config.yaml
n_layer: 16
d_model: 448
n_head: 7
n_kv_head: 7
head_dim: 64
d_mlp: 896
vocab_size: 8192
activation: "swiglu"
norm: "layernorm"
norm_place: "pre"
norm_eps: 1e-06
positions: "rope"
rope_base: 10000.0
rope_fraction: 0.5
qk_norm: true
attn_scale: 0.125
bias: "none"
tie_embeddings: "early"
parallel_block: false
extras: ["some layers without attention", "local attention windows", "gated attention", "exclusive self-attention", "value residuals", "hashed n-gram embeddings", "short convolutions", "an embedding shortcut", "learned residual scales", "skips across layers", "capped logits"]
init: "normal"
init_std_qkv: 0.0189
init_std_o: 0.0
init_std_up: 0.0189
init_std_down: 0.0
optimizer: "adamw"
lr: 0.00136
beta1: 0.9
beta2: 0.95
weight_decay: 0.22
lr_head: 0.00732
warmup_steps: 247
schedule: "wsd"
decay_fraction: 1.0
decay_shape: "pow"
final_lr_fraction: 0.0
batch_tokens: 65536
seq_len: 1024
doc_mask: true
train_tokens: 550200000
steps: 8396
dataset: "wikipedia_en"
Each number is 128 + 24 x the weight over its row's rms, rounded and kept within 0 to 255. Layers, rows and columns count from 0. Numbers have three digits each. The size before them is the row's rms in percent of the matrix's.

# layer 3 MLP gate, 896x448, rms 0.0532, rows 744-815, columns 64-127
107:151090112085160099158118147162139106110107165127097115115154106091100107109119110156146126118156132078155130109147113136046112109093108128119130108131070122134127142141122154111146115127118138
100:151127128125133128167136120137179114180128188146104097111089129116150153146124122144169127163115101131126122143110116109128141102144101109120128127109118164125113145104126142109161142131132123
099:095109139131063152145137112134182089118148120134143160113165152111091154139113129104113123098088144132150148105118157158109108139128126140143125109106153168124178126133153136143103117131125130
109:130145114130117112094139146171158097105137160135098134137128114132077106101107108105140154120120090130126144125118110102131138129119112131108092116137178143134130074133150107145169128130110174
115:107143155175125134101169133145165093112120118092189124093113154122150104139127129107121132137167135106109168158141106113134139147106117097141186132109090142130128133183102143114150121134113122
102:166136132150131112147152135106144120127091150102139165112132132124147120164152081156071111133150114126135162125089115136133106150118106122092125146145139110142145144140085104159099162124067118
100:128151147190133192123117114101127149146118131131103118118168163113129095139124148147110132137121093146092187127115125124090130124158130124127143110111092157148118124117131116149126100143123103
102:116120124134111090159161115160125141134131116135129150098134152143113101117090147124172124122095145132117156134140106105148109133135122122104136111106129154104163154137111184131122115116122121
108:113121115116116173174132120128146113110109146126117137085136146111114089148100153124120164120151134070126144167129154117103084147117130125133149113111104119087151143125150158117102160158163086
098:130115138162124126149138116117171144100118130090149162106134157106191110094163137170146145112140101163147176128094123118124115157134148121047100136120084147152173128130142104129150128123056137
104:111110139107108146149156140180143136107098141136094138145126120131105097167175112139115127155085108122155149127135112141129122132163126120139124102112140147131129107113158153109156133157104148
097:075104125116141159154109129135139133118105136153113159127153091100112095119115123139149077097114106139123158166104110131137130106138113131119144120137118115138172148095107167171111165109164141
106:104124136148109130131152129085157091143105135102101130165110129091112150146115111169119152125130094091108134146117114124133136167149105140100139090169116135138124133154098161107113126102151125
103:124150152168093151134127144129140138154134095094125107149161159160136095140088118109138097131118084161109172124057128143093113151155153158130128122144130153106103131140117114130113147132124099
100:130154132131159113124141174131142075129128112123107126119149118112141149118131159097188158128102103137152174155135090104141141127148126125117120125141120110118113125173122133099120163108094148
101:104124144176133085139159151147119093072164113133124117130126142130123130163143140167134122119130126140108122103139105101134123105160107122081113192141128163120095123139102069126136093117153131
098:116161129144160155106131134113148145136125136100122115138112116151089113147162106163159152117167121153093129158137125096153106145147147128129112127134136129140114120078108107108125127158166095
102:144129136119109172127106175157121129144091135140131100133096147154117159086115116111143138158086055118117148175135156124112123166112124126128127119114114105107143168117129185125107126111151132
101:113090136160096130172125118194152104149127117098094132157108141090117140133091188123115091127144158156135110156126168158146143131144085143046162119100131097146114121155091131127123115141194106
096:136156135117163152104158087151137151144114097131076170152171144158191122084132133137168137118164061105133108157134125140126130146196118155133117136110109077177133141124137135132102122135139125
101:135087138131102131108093130132131118122096133094138121131163092104097142137136165124136137123163145133136144135153136146109198115175138112104128134121112107125129152162140102162136181158127142
097:125138118065106116167117107102119135135126140112113163142133131085102152130128109121130109094108117164091131085090097130169090164134133107172098117124152124141124102120145137150171083068143096
100:140129132152132139175119153153124145116146165105104091132101110093093136105119169136111118127144135155082145148113123123149169129109119105134111122122150118164141112141125099151138147157190109
097:109150105144125122092130120161094137088112164136131160153119153127148113125105136109171106104144112122117109110114104109155149095129105130125118183073169111123149153110133150113072109138145117
105:125104134137119116093138100118172119099069108117086130146120123115093146137142121147189123111156170165152132146149141124135108144122107094135104092111134119136111121132145083164119138116147112
095:105086120148149096157105088145135139112107147117117091086151135104119168088130158117120100161118121110120118133155104131126117106110133091086136123119129124120175109130079147134109112121130138
096:102115148163153124130153072143132145114136128128141091117125134120181101114153163108162148153128154122135117127142131125109153169156098149157131101112098156119077166136172107150128098108110117
102:094151140159121118120088116166162126099148131128127109116150131135154117118162142109145097164118133112123150134108093128119130110167151117080118151124089138139102161120111123133123092179126104
107:160119168136119120084161120144136123126119119117082160099135125057107119076156192146144081150102112116175133141159134085121163145110110115151067118101102138174113146125086156149130141115107144
095:156095137095129079126139114138107131135129111139120168172122113107115129123153157107141115139129178121134117165155087121131089130116136128124085117140121184152160096138111166150081106079147087
098:103168079081117117131128128102116156129143184126100143129099112131098136054118081147127101099137124152141107124098130104138136137148163128155133130118182121154126163137153106088108148140132141
098:118082132121124162122125117132146167115127092140121081144107096093134145127124175150120130084114137087134100111122167128106134126144178103122092141136124155141136110125141109134111100143175109
104:123115108117132117121128130190130119144145115126122155125124130160118118131134087130160128141133131146148133114119129126106105148135158107131121153131158103127178145121143098103129106089148137
101:142086160131127163144132071148144101155129146146137125070103099125098140110144151143091089132119102107133175131125100109138130137122130114129141116151150126127151147095140148119154139152089074
103:100071147149128133106083142161131119124121104185118131131110107103099117090133085164107141119081158160072126151173096137148137131169125109113110140132182106130103141135125148114153156127116098
098:104128119127113159082139075144104177120094144173115131120142139168138118126189118087133162154132096068089110145083135076131162161164110105145093095172125119132148156156095122151143122119107162
096:107105127153130145136139110100107091108118152130064108122128097147121133132119090119147133126109131088156093153154168114134141105144155130149125114091126104101127122110157131124149133165093138
100:130118121145120159145106115137148178118180102119151151143137132143137139138131077159130139149089107132128117134104091153144107154133128153121113124147110127164107119108136130176109101107128070
109:139136114137137161151127111164110070122100121144104153118152155143156141129100130119117125150149110103123116105146142121173115117128126142119139153110121133131140143132144143110156125158136113
099:093126149158175121126137103139141083140132151139104127171183126138131131110103117162144106117113164118110114123119124144097146159107118116064126143149148112100131131172149129179122130145136142
098:126187075127155129147146149134139125100146126157126117141109119119114121129086118165152126134154123141147097144148107136175104147154117071142118115151155163102138119154122128150097150075149099
098:140101116155130113107117117142102088136114163162150107114170131070099136166150162133139149124129084112135131150143115171108154105132141106139125060124127132125121151098141147149120167102099164
096:130111151104140098166138142137142113156136133126107144130127140132134103115139115138139114141151177130117120120125114136116084145125080118142131139170123137198162125191116158169152132161129131
101:099113110142123111118124146199159114162165131105158084136087145127136117135149078122133156120115137138080118150121111115124122146162082103125123172113127136134124160089118146107135125102111100
098:071082158139106120108114151110121114129133109116124128094090106122161163131121128141114141106124127117134170124116118145153112140150150107139148109067137141159111160133132153184157158126127132
101:153083120120096111123133085121129137132104135116115173148109201159122129132108152170136144147117088131105142158101092102120153099117126103115134151109088135167116118150115116124124176090061081
104:120104152122112134178139114149118116124138106158072126172102087141130125085088124127157125089132133168091153114181128146096129137150132128129119163137105124087114129108149125134168114121118137
103:126124154104135148151101120153126109113179112131102104135115150084106133119106118166111167142161149142134142092138134140116126100115137128131137146140151145122161121090127125138134099128134132
100:130077173131146121119115127135157104174127128106127120141122142128155118099126148120135125161133094116111175130132164148090135142115102101085182142132081093143103123103130153123085137152118095
101:131134118133102124129077148140141073136129128130118097095110093118134115091140109135110144114125118136167170189112142147132151143136063118148099090112147137145114121117161079138144117119153116
100:138135141139174094093116151123184100121121125167143062145131190136115124141120127175137138123085118137121152125111098099127110139113162123134153117128144132162167103127103112141174129119153133
100:142110118147157121131131085112153141112138097103080105140140158129112107121119147123126151108136111149113104079103102159155082136165085106113144122120167148130099117129149071143158137161157119
095:142125109137121134139166143141130131162117094160169101137133146088201087123149117122145106128106150108114130155130099129163164137085158159116120125152084124102109123097127135100125146130132098
100:097110137142115147159137111135108135145099152115119095124144138174149163123158149139168109143159137151109148156113083137121136140128127163116106158101099141141139133076093120195111148095092081
091:124131146119156169134159104091152148098130076112137136103134150101124144145121148122133144146133159100095166118079131151121157131143185145130131122192094124166143156160122085146105156143112121
099:114103142096100115087120123119106086154133166126142132162125148118122139161106130172156152100170134137120134140123105105160132133141114130130164131123116109129134133112140088124147089111152116
096:108091154120127144177118128208159143125119077132161128118143121120150152133169172115143112107105094118160184171090128133074133107148103150128178154163103149141147117098197112145103150154118145
100:072150126129086114125114094146106157141098144136140124166111131089101107114122127121139098177125098114106137147125085121077099128122117149101144113077127163161114144115088142136096134111153130
098:082131139125089139093200139124089139155109145131152147170076133165123157116108094116122127141129122135136108116154115140140140133157141126156111134164154176145156112156146124134145129139146116
099:135122094176157121150118124157139098070155172153147135133153097142140114125148170135156139104119121171156140136151115098094167138143145077128150141117123103162171147172091117128096124163103173
100:155120092175129144118154117125091114081116113117138143130098135123137107136162146134154123126183111101105157148134155112136116135101099141148111099147125134100095143150086127175113152172100119
097:112109144109116120135132103110120142112109109171139137145130118148096116130109109139116113099133171134117130099119111126095161142096154141124154125151154143104117154103141082166165083168168151
103:139121171129145104098117108086137133131085114100152121144120124134134128122145095143139171127124146164164140154106123089155117117127151096089136094114157120119153135137135138151122129097128117
104:155132128143099115127154066133160103149167126115147055135112169126130120101152148137104107130166085142129136141099134134110092156114102126108128140147074171168164105140177122172143142147136129
100:118156119157129123129111101158140111132106111131166126102095122091125108147147129110071133117120114050124105137125105140118098130134111136107125153116165106124113120118122173087167099156148156
109:113117130085118145150159140161131120156126134138158141156142109169140090133135131116126109160110148131118167169095079160113140097135151161135135133131111107146131168127121142141105147127106136
101:107112135070138105148113097109147110126189155122113122125109129119107093129142174130118169094105108095132124118107102153119088145116092131151114119118139092151193101126111152115136119162117132
099:147179125153139144159103153159126137124097121103143089130110126104144147103112098114122141095138147064150121135120115138162121144141135169181119097113128093123114161113144132107138116102126151
100:154150129123055161087118137128152142136136141136103109093137126051098114129135113153112091181127165111189120154108135178186115100130138119133111102091151141096139129119146128100158110084110099
099:142093126140130134120125106113122160159168105131091139136155148098149120154113101134107125120141153114105147071134089130162144082166138145123104125113171128128102099154143111142158136110102111
100:087135130125202143132137168145170153138108137113081168158160146138123118115153114091138095085126096110168190157103147122087144084134157126172158098163104080143133114135126097164144139131101121
096:126105130150195121114172148156191104105110113160131162142116135121099125096085112161163124097105157118087149119112127129101108122159133171160156132127120174125131126111119098116098128079177085
# layer 3 MLP up, 896x448, rms 0.0536, rows 744-814, columns 64-127
109:087127156158157124078166108143125080115131120146133102169143122156149138068100138095119090131086162163118123105136109122133133133151141112099071128152131118133142111129095131146144135128149113
101:090157103099134165154107122172132109160124142109141162163152126113124141127140099088156113099108161091111135148144144081126143145138162134117100120128128168110123146124097143146138117133102110
101:122133104100126112178118093082145164128143109101067099146071127153141138097095147122161143104131106169109117108147146132178138085118118120171128154118134132107123125141104135141127178097115124
110:132110135146121130116146161144105174149131125091129115111129111105160167093143096160123073098132135088106169169092120123087127120133137148126179133153137095141111143132135149105119185091108084
108:117165149139119122138172124156137157193098110129145162121114144146143097160145113128097157156122150114137139135132137099121145145124123133169147143119085153106107123138142103119115130090121105
103:128079131159086125126103139127152143159155106083129149137100161149102119142127113118141161077121151144059136185119082106132132174121088113101077190130107123175150138176150094133132142117148122
099:156173131129133158191131123089107157164132118160152125168196126136134091168121139142141128100163071162140157158129092120115140148090100117145101138104129103090116141106119094106163088209147133
103:128147102140117130099099090169146121160107136084113120145119088137154143060127135150122115108173190144132137163158074103099122140129123122129121150141134150116147140152089155159129134133151133
109:120114152128119138156130156144141119132104148121079167130153086127182083124108116141131172117115136086107142168157145098065142140121101097164116109122134098109141105140167139108133151157155127
099:055137086116130087099128117098120130130172126087110145096101171131107175175094138112182146109130152100121130097138152118136072119132070106155126130116163115160130135148136112147071114111148095
102:130183105141101148125102175168134089114138150107162127137138069129101148122108115146109098083162174145156154134105121107147115153126147165122087120103110129099098120099159135158128147150119134
099:158125158135132140162156174076095073137125081117138109044128161122135140128120123092165166132096131120111123098133117130118139092129127119121111132110149182143120123097143105105156145134139164
104:107113120099119151122111135123085075120144109104150147180103121106074141154129109153121148115139112096142142135121153136142143139166104151111131125138100126156156161154094129132136143124130084
104:167117089109120115133137154123155154140133170156139168138161116103113176142119114139119109118134137126145138124124127152058122124141145119135122114149131139127157089142141153145091112106157101
099:154111140149150101162171073176163094160166119086132119157176120154125150147142097123167137170172165108145128081125138122164128105133129095135118131120127139139141122126076151092127135162112124
105:136176106107145142110119097115116139079121121150176109172155108121121119159134116106105138144133128148127139116127127159170126092147162139125147148143156100093137095138115133150111141115150153
095:123106153113143073137140138129064100123136152143148174106092115147129142144169120135134133100130169093146134090117130153153142078102065166180182103129186147098117113149195137150088133126099126
101:107120124152098147136101173127138149121106106091087157124109128118118122075122163120084093155100130142118134168111170109096131146138136102125122116123121085167115120128076177112084115112143149
105:161170125165142146108124119144102156120100110086098090146142146125095142146115128118130072145139155070120119145144150178129126105105131151109134145099156144124124112168152140111144109148148167
099:152166173136129145137082117116149103130152120122161092098137174129135151127164113101096144131158138112136069107103147150104110131147064096124140123110124132185148131150120129134112150082137113
101:109090113111196151135136156081141143079158169109148131118134144120097113162113148174107138062144128114143178104108112166155153091115091142129164118127134119170127122130132112057144128128145154
097:139121126102119160167130157127150146108136101125097119087120101144121115141191134116115132111141115117131122130079121182117121151121177122132180111135126116144105146144137130156161092096163142
100:103154143144115150087089077118115118148102114116110090146128141116126140101092137142112115142167136143122101139141187141174128159165107128117157107155138120162129126098098124152124123100120122
099:087182143114071132102121115132104137160092138183156105204113115127177155136161107142142111151117129085157152111128116129144103146142152162123144135110108104128096126144144112116079099132132151
101:126128125178150125120121123113153122081114138123091132088140082126124130103131118165142161129112159115133169147130082135144131147143115136079171102140147144110162092113152119133152101142105132
100:154148131152128082139073132126136125130162172156154131155139114112141112171138187147116117147145145121131103156160116138154087143171091136139131116159145183161143087159157117157125155102174131
102:133103128136134142121113129152155143145120116106125131131131146109156082125164145123166129093122107138128110178111107129095125098140121140156196136143114115145130094160177103113146140121110129
103:131108143093142127158150124145090138105131106144114141163156105153101154149116111175179152130118156129105094089132180132113118124092096127133135122150138143151153130124131099120104128104101143
109:120125095125123121130103103132112102141086111120138137120114117148109172160101061095091176110106128139123100142069123147136115097172122113144186136092098118092158094130139089120132135159114116
095:158152107177142144150124136115138148150101147120133134122153121102161134152144110118151149185113106146090117114092141173147119084133116185099138124148122107129101142136133109116152143139111134
095:153122127108167098129107145150094102144085162142149142119144092084103151154127106132119172108113102104140117138142144146154120141142108114101132153146190129154125134141178139150159094153162158
100:154083162136118141115116077121215134147083128127136141089114110115165084139118152140147136123094155113120101143167125122127144134127097123166142150126126092133125126131137134149133087120102093
104:200088135177132144119106183106147088143139118121091133103139140097147136145147142112131129113097136118166126103141140114138094133130090117130087156109194156099179164090137110130122130152098144
102:107158085157142106126151123114122118137140135107102130132131137132134134123111089140122163089146109134115102131116157138100116121176122119117136085110116121156114143150120129146100162130143178
104:122110111137091148128113141160116125118123097154106161133108138100147086114150123134130131149182147125159100112085126107084140121106159144084095106126165090090127161104063144116123094166117167
100:131126096120155133072086134138126130157098098080140168122102110157129141137101087138155071080075142159121189119149081131096101124087094115118137121156127110135155114128114091107140112135065129
096:143116108167110119181148125089120154144133121086170104110155124148129080168105123130166136122095111149139165128095163134168126116093128095103147139116130130106117111154118119092114087130134152
096:092140133114144129126098116101085131121144111145135160087118129101087148147133103141105124118120177131091117113149135108088115156188134092166136100170123145134149118176164130148147102139166105
105:098188155144152120115172133100132127118114146155118129119132145145118114142154111130113101169136143150122091095135148125090085128162094136125165137133098131113104115150150123162102103111149097
097:097117109136154129148152136092150157081119096138168118155113128098112115126134123117135151176141144095093091121142144150108114096106104158154152130108147155140111124141098092085159110174143127
099:097169141117143141153143108116111139119150175150110112174126136131083131126141097177142116151107104149118129138085147083156119117110142130134084115125093096180168130095084162182118106095134075
100:157123126127124152121160134147150160100099102116129115143147118134100110100117138185086089140128115178132102119138106151133135138142142096096103121161136118136166157129119112105138099141126125
095:153142157137085136148131147132149107088142142157165158082152128115134129153123130137113069143111107090085157141130166154174139152113125193109105116144151107154092105061092192098138115072162152
100:110124110135159137177141124124127130113125119127140145114132115134125163201141103154148084157185097123142119149163104168108133117069145151093098128122162146079129128118152174119092155121158096
101:109115112126149175138131129118102144156114085131135119148095102113151170117104146137106161060169115106123168114133146102159084151151145158142137171144135143166096136135111175129125159117124130
103:124124101142146129115109146130120155115093156135105135138143096113102138090134170148148081106121125163143132170179152155154156110148141108138139112087138089087135138146117115095136134119086147
101:097131111159162075090127117172148145177131155080139109153140148162096069123145113123090132124132101106144146094163142122156145075108105112125138169126109119087138130137108122118108132139127166
099:091129125142152159100103135097104128137170098120143122139109128132121095102190082094086116126152128147115097137141150101133124136168130130148132119126110113128094163069161120140111154139142130
101:173096121134137194149141172097152129156115113114119152092106116187132093147123160137122107058117156200128138104092112123113132121205131158126162168123113130129091127129159158089106098178131126
100:150115095146185093130171186105101139127140115108091135167157155093113092157088118125151115127120116141166141145145167126163137136108140111149074119108122141131138099166138173128093118136145092
099:123096122099135167119132127110079159153133086155131177098166090121207151113151128124114122085107161124116104133128105155085117146158088141115098133117140148140107137104133122094103159160139118
099:147098142122123142137133137131151149116100151137137088170116137118117137133170137170104170170136123107113145070183127117137154157140129105151179133152146107165141120125110114118133136126105150
103:121103101108149125127155136116174162112135143126097181111165129102073146127173106126128114168114128152134136099113122156125117084152127156157140135137217168119140084108104117137128077128151124
103:142111151080092156077088147105152115113120091143116128128137139097117083119143145082117153097169125145130111120134170131177151094133133133121128129143152120132117149147139135061163130117122163
092:139153136124104100159176141104153125131130157119144135038076129117134129122116141117145115146154108146148147125098144112147148142073122106126110159141105120166149113133136140106110157125096150
098:103126130134160099117133161127103141152117148117116148171106131119139146150116100136161119129098084123144168133086149097117172102157127120103081119106090162131134097099106082157111128133124130
093:152123138132118096110113164137120132113137109092114133158152130130125126132116110133107135114148119116109121090098149155131100101181137142092100128117105134119106129120130109077109118136146150
103:080148111107097117172117112144145104171117096129125114187125149090168133151128143129119139108150167110130076151116114104128130139152133183147077178091099135134131154135122137107136144159116138
096:126099135170105109096105102163146139132166140137082160220088149101086113111094151119130115105125111139119116106120124104112132073172121119108142110126099167120136132104111102108150109174135097
100:131128121090106164153122136153118097124160125128103109127144110108112132156116062088109113119111174113137126124144145114069115126103142123087117119101145159117147125107181105120134106130131137
099:101135115122174098139131104122090117093120132118121152142121108103127144114113099152102146138129125070131130142161164109131161122144110137174116130130125150127140092114120151130138142111122132
098:167102130155149088120101142109134104142173088123147147117135130102114147125126186094134158093120180104149125129093123138153097140149143126087128122161120190122141116157104123100169166137113166
101:136140124105122149109137121137168133118181145143142171142130170151123130094098124172110117101100168144144163143113106146086117125085096101105145123126124122157139161147111093144124120141153120
108:149106139120103126139166068152125155108104128096099150079162086141123127162132070137127162121132104080177121155122143198096112119114093112088117125138129126110128162165146066125107159119143118
098:093117148160178109123131067111107127159074136121103130134125101122164126113162110099135147108148108127128105168080069094103163136093105128115080102098127103172144143129111133114126128101131095
101:161158103132134113079112080068148175112121146132110124095133130124094138158130151142099138137130119150134140160149133117117103092104110081093169126125124138161104120092125138127113138146139156
101:107130128076135096118110145132093113130121147124143143126155146097126152123075087145112120129135138153093144125155139153175086126107091143102137106101152159079126147145134120165153169139121127
096:123145117126120109116155146132144097170140140092130148125133192137204111129139122093133117124143125121124118123094134077097154115117125112119146111104117152147075157078136131155081119124153109
103:132069135143133139158112129139111144138129116130128160073117093145114124075115131127117141113133114105195156138127076140088124122137098136108141114141125139141136106144177151131144182104149138
099:136149124151147103125120138145116136112114141150141134148154098120109113148121086101113119125153118119158129125098116157093125126139152143117124124145114163114146122135127128198110125128121153
101:150130136139117128101142129104096151121148109133133083154151128124113129132102128108117147143135126147118138076125137160124124114147109123100173155092132156117083164155153138098141160074098142
# layer 3 MLP down (transposed), 896x448, rms 0.0515, rows 744-814, columns 64-127
107:145155170147102137125154117112141128107103130132155112096113113099155150102097148118143073127101129123116150133147131080115161120149127113099114102101109146108101175147195137113138121089101127
104:123140175125131148123120079097120191106133088137098146137147135136111101131153064120123126121110148117125152140108117099093175118165116118108082135164126150157111129129118101164099137130173096
100:134135147135146105153082112158111131145098172132148139148141165119144094146090077127137114122118128109157113118133183000176114120138131085138111095145105144164153154139149132142113099096146104
108:153064180127120087167155129130125158122109116113121135113119124127127135096169130126142145122133120131148159183159146174107130117109104125134153138113085155150101096135131110066167174151136125
105:155167116161117173118135130162113104115123119128126132100123153124138123147147104126135117098104155137094136160181119069149117114129097118124159093113129126147130128153109129154112089166117115
102:179125126101116102136139083119130148136166154130104091104135087140145138182136150139145116172145148148163135114114120050108167118119139129128061154117086110120133156110119102103146087109117135
099:137162103154125163148105103092161075145133105134101072110146143090178140105143088173113106125185155142130100153139090068150121118127139099141142162141174108117146185138141126121075130122154101
103:167121100142111087142135138104125138116080111100143105132099080115121150128114111159160101098113138101150104140125149022109144035162166123128134132076140122116154111141104107145108133138112133
111:121093102120119113136098127141170165138147110091141116131134123095147151142157114100127121115118133114122118091120076090133118120114137190173098102154138116082149087083145159106138120166054114
097:148101155099166100079159120106108118148117111098151119137122113153142144132107093176116125148140121141155142139156110209143160131146175149122147123104111151115108174158079158121123151168139146
098:142130085113131108120134129123174147122121130143121144120129095139128142149153139142158149113157111084107124122144127185163087140141125155127134186138122157200114096106117128165097129160135098
099:140137099169123109145135188127165123091169098104116167137157149091099124166129115139088125107125149139128146116145087182130140128125136130113146111134130145113120131172149150110110125073114082
104:131151138151161135093150152103155124115082145127122123116144118114131113127147124133157136138157119176124133116102122012110171109150106099129147105157169071137189139124130109099133160102098125
101:105141152117131143130156097192172141109157120143131138114167134138154126113135133162109113163111138138116129118095086137103106146142117133103136150119100153153130072166126142167125111098135094
098:155155118170084089111088160159150151119071103104119101122168126090128140137102168145136126104141136141098117131147136048109148121141170145134097092123104195171124154104125160117137143140109106
107:122140140102094147157134121130159102096097138127142136147143123120067102110159109117131149142133122116124145125107148030165122116095142188073124130126170132108120107149144123132114171119128155
097:143110149119146118132112084203123137129122173103115127102164107131119117158106146104136125090076184107145177125114142182155153141146128128138091110151114119126115101133122149144111090154111144
102:123103107089090143153099127149138152142157129122171119138123123156162103117143190152102093125105093128094153117125114050150138140110088136152121136156087118157163113116153151131157156128133084
103:139091126125121103097102118128106114157145138139107123137135147142144091120157152154104116147125128160154158130119098120138127104114104097144160123175098156114140119148154162113129129134071147
099:123116111126155154121149127142100158154117173114118172139129169150096132108140115126140155073153098136121104142123143057103147130168167109137097150147127113122141157111104109161123144093136118
100:147170102134168104162159133137141126062098143130123114168089134124084120159159116139083136150108142111088128117106144083202111086141137119096170125105162151120129121167116110130119120088117115
098:148119165105126184106125102149135100134160146162132114129129144110114139189131142173110137120135129119042105118135147054132109148157167106185101124133155108107141131125146116125149158136094111
101:121155102100099171154144151179131137129100085140110096152158138094116109154114125136152119121122116136105115150157124168129162122149120137124115147112107133129096092171113151145145181124088115
102:120148158125125090067114110121106164154134171099138093157099123073127148109167111153122172124135112151132136098142113187133113145121127150161113109108141103083079123162156138101124098140082100
105:148120109118102159142130118113132145123160139132161150127137151061130118113135126126108149135142149119148127085089111212107138163142150107105161092143116124122127152074115113137125132104153142
099:141160148145131137150141144108108117137211130118108116127136112106126133167116100139102119160153088109100115134126160149112083139121098130122101133107157113151073157133087122100131129144138138
102:152117121140121088134121155077149123116136125104146144121118114134158135110159066165119075105114145138149130149124112000152103157113173135104149084108156133102113112113130143152108143138146129
101:107130111156115135130170118097143099116134190144119109112153137102159124112122163131146096156135146123136127111101144246136138101151147165113137101193129136123115131135160138125083131114110167
105:124135168103142140104158160159098127116099135135148134135121074136142124150166124141137158117140128134116136170111172208131149070102129152114097093128125158110143089160109122149128134122132125
094:130119096150106154173125131124105129107083112157131158137167148133127131131122101188120148130088150127120144117102139245137167116137146099077142113144093088095093128125148076136145131188087174
098:161142150148117101129140112130117093147180100174119138109146130154087132159129152100137143128138145140092133101140150077170153128146128171149136112146115108104136104133146130131146141126138104
100:143089113124116163115128071129123087104143113132116148127102089122154129130134111162155117084109109113154106134151162018064153170167109129134139113137149123114146114117132092169170113134121093
104:163115097100099173154137105115115085086135152135117135121153108113161098125154147152159145165142144107180126162130156054137129128153108145145146110140163133140132088063152099129086115150112147
098:128147100114134098166115129118088143136108116128140122141117173148114120109129140118108207156159132110110121126128144236138134131153097134136129127133099117160113103118161122130151077154157148
104:149169102108138179133074164084107117117144110145136171096116158120128107100082148096108110170133116077119124119090123132118128141125147110131169122123105157132113114108133171154102121115154157
101:127127140142120144150129151128129117085145131090136132164069087130105064148121116104142135153088105136130113108145155059133151094107133132129123185129137099127122140159127157176117101127098126
097:106156154143159155099051149123131163148118140106116162126143167114111114132140122075133134104104093127170155108135133111127085169129147124142138137110165139139156129118102104136149139136193090
099:129097101141122116160128131165146120126122088139130135126145120130162131103127127143156138145102202176121141151120107173135130130104152104130071143125078143141164115092122133117166145094119137
102:118110127092152182135140098132102140111099130139114102140152146137108114157138106137138176157149113127162105131127128025129150097157109133150159113124137141104076109125157131143139139133124103
099:135151145121131124108139128088152174128125131119120099172112151127083180129185105115102129173124128135142101121135141062142085108104145148146091149121158141182152104120116150152141108099146141
100:143189141123140127115114119131131139153131136164155115153163119080094149127094092153145128139154139101137119128164173146165118165142111144123141114116147116140107122126151099140099105120152103
099:171092111105139110161116141138134126107140167100123126130119179113107121145151113150069135111163071095126157119108099139097173150144134104109129144113130138116125108105170153138123102130108145
098:135154139104133091131132059178150174134164094139122124102115153118132129117158161139128072127126122112130099091144174169139115115121125112162107152140116123145135162119139130185122113129089091
099:133116139131135129147127130151098121129165142128108127115099141119106105153101142152134121118126092155130110132129124110091128100143105108130083125071109170111164106116121136099125156142116131
101:116143134156111089155123164120145133104145093150148169112106129110110107138154150155115109159157117103151124127167132082159188176115151186121133153129127110100159128102123160159150124108157152
103:100146117109135153110152100117122141112090141101112109144122116124132142129132092118133139139140151110119125152181112145139117098168146121096129118114136126129116160063140121134131140104131106
101:108115096147170118119093116167143138140095110131132120145119122175114118175097137153102125119150124104108150142130177029133097110112179157107141154124149141171126116181088141126142130135178148
100:125094183135081157157125126133136119122094130159127151150126152153081151142123156130123138092132082065117083117139121134121140089113128127147164142088130141072159136130158140140118133144135123
104:116127119139141118086129157163162163112157138095129118101093118119118163124106111163139142092142099108123116095151095164203113115126164135148176162086121138128138112137093143125115104112109085
102:150110141124164093143119119134067141127147113144132134133135150131127081110053164097120114115098137125155117111162127136126165119103137094119145144121152160121123153121139163137123161071139093
097:124082109099106153142154136084098120132144125127105142096104119138203131127130098132150144106145177139135126146101162195159124172148100150135096126151117147099121116112144147088106093137146119
098:085111109133140110120098101141144168127106139136150130136123104128130133137121115138129128109132150110097127119176144157111051121166127168172121126170117115135157095098124064127151142137147178
099:134141077136148069145169106143127122124112094101161152171125164139147074138153120091127133114109157119171172153088143255135147126115160172161153095146138116139118148109124115122101155144135118
098:089089113135151142116149152137156125115122077125146129140142157104108120106131130099138130138134173154119083138129114248137131136134140132112150097179106122170080162134124111112167144134126144
093:100131145158113145149127130106129126113110177119150172107109146138132114160127162111144106165120112133083155128192141088138126109121145128137116135157149170099122157134117116155130107138123102
099:160117132110123078122074137144133121118135146122153146133131157146133181124101153118133123121106158118136138151112180162119118107121207160081131129131098097128149111135114150155084124104131122
095:123100164129116087097120104134107153103128152110111099139088129101160134100183142180161100122123115092125126153124120061140097142142120101128126143126170124142091131146118129088148115148138162
102:164106185141164142106130132126121141141112103087141146163147145107090092175105077128113138132102121140125124185118133022118173114164163146114105171117135162126092154144148093118158150119145137
096:139134178128105084110133116110119164116133148157140117138124114138155138103155156157116121158080120158112136148094123074095079108139094159118134197136137170143141128140136123088113144152104147
099:116112113125131116114130131107137131139159128121118113137124155096140130167128098134090165107139128063117122134107106240156119145113129137141153215133129122108097131122129131119120147133157099
102:119075108121104121152082146170154069124154109094147112110119112120130125135137109130103153152146126126115156101141137112111152194112120164145170158148166148127143118095147137123143123151138135
100:106088120154089065178088105170107141117154125189074127127113139123145167147140108115178140123133152137115120107151154162156147119122132120135181142160176112117151075117132128123140134124149157
100:147133132163156128119145122128134081099058090124129137109148148114145140147126124158089116161165155130119116116157143176119111155171136124108103126152108137126119098133123146154141173142118131
105:143101143104136163139134128100112163116070141145133110122127079119134128107103101128119141140166149146148125148159182123121135124130152127125101167157147093135088155124104116094151125135135155
099:160089140138138129134120119114123122115133138116150124163103162144117099152141103150078138129133127142150123126057084192115139135134121151124139139149153137088091106147108156104148154167130152
099:151151111161138114136118129096119118119123126140133137116120188107130137154121138084115155152162141130122116139124150147143126109162116110154144146145109110124091130125201104099105100118193155
103:157113107105138106128130106136162127124130117187167121162156139160075150121120132155132076156130148123157127091129126110098134152167139138139129120122142176136115125177135149168159126127114127
097:128140151110119103146137097108137129093095164141169111142138111093100123149139141116151138133123146134148099106176159057133110166121152134129164125172100105139093090111142165143135168085161112
103:102122120171164130111157165134091095141111103123144148123134109052166089122139110158144088131155092120157168117103112141084142189109128167145148123139109147163148182097102156112108125116102108
100:126104158064104166128121089144124173139088111167083116118137109136167152172153081112106153086120165117134087167139128198154152141128132132185118142130134093165116069124134124155080128132108130
101:133140156134099108126109105159119134130119118132135147094109124129120121124086107113115084200085139096128092123124121148129112143175119143126133141104158086110137148149128155175122109155159129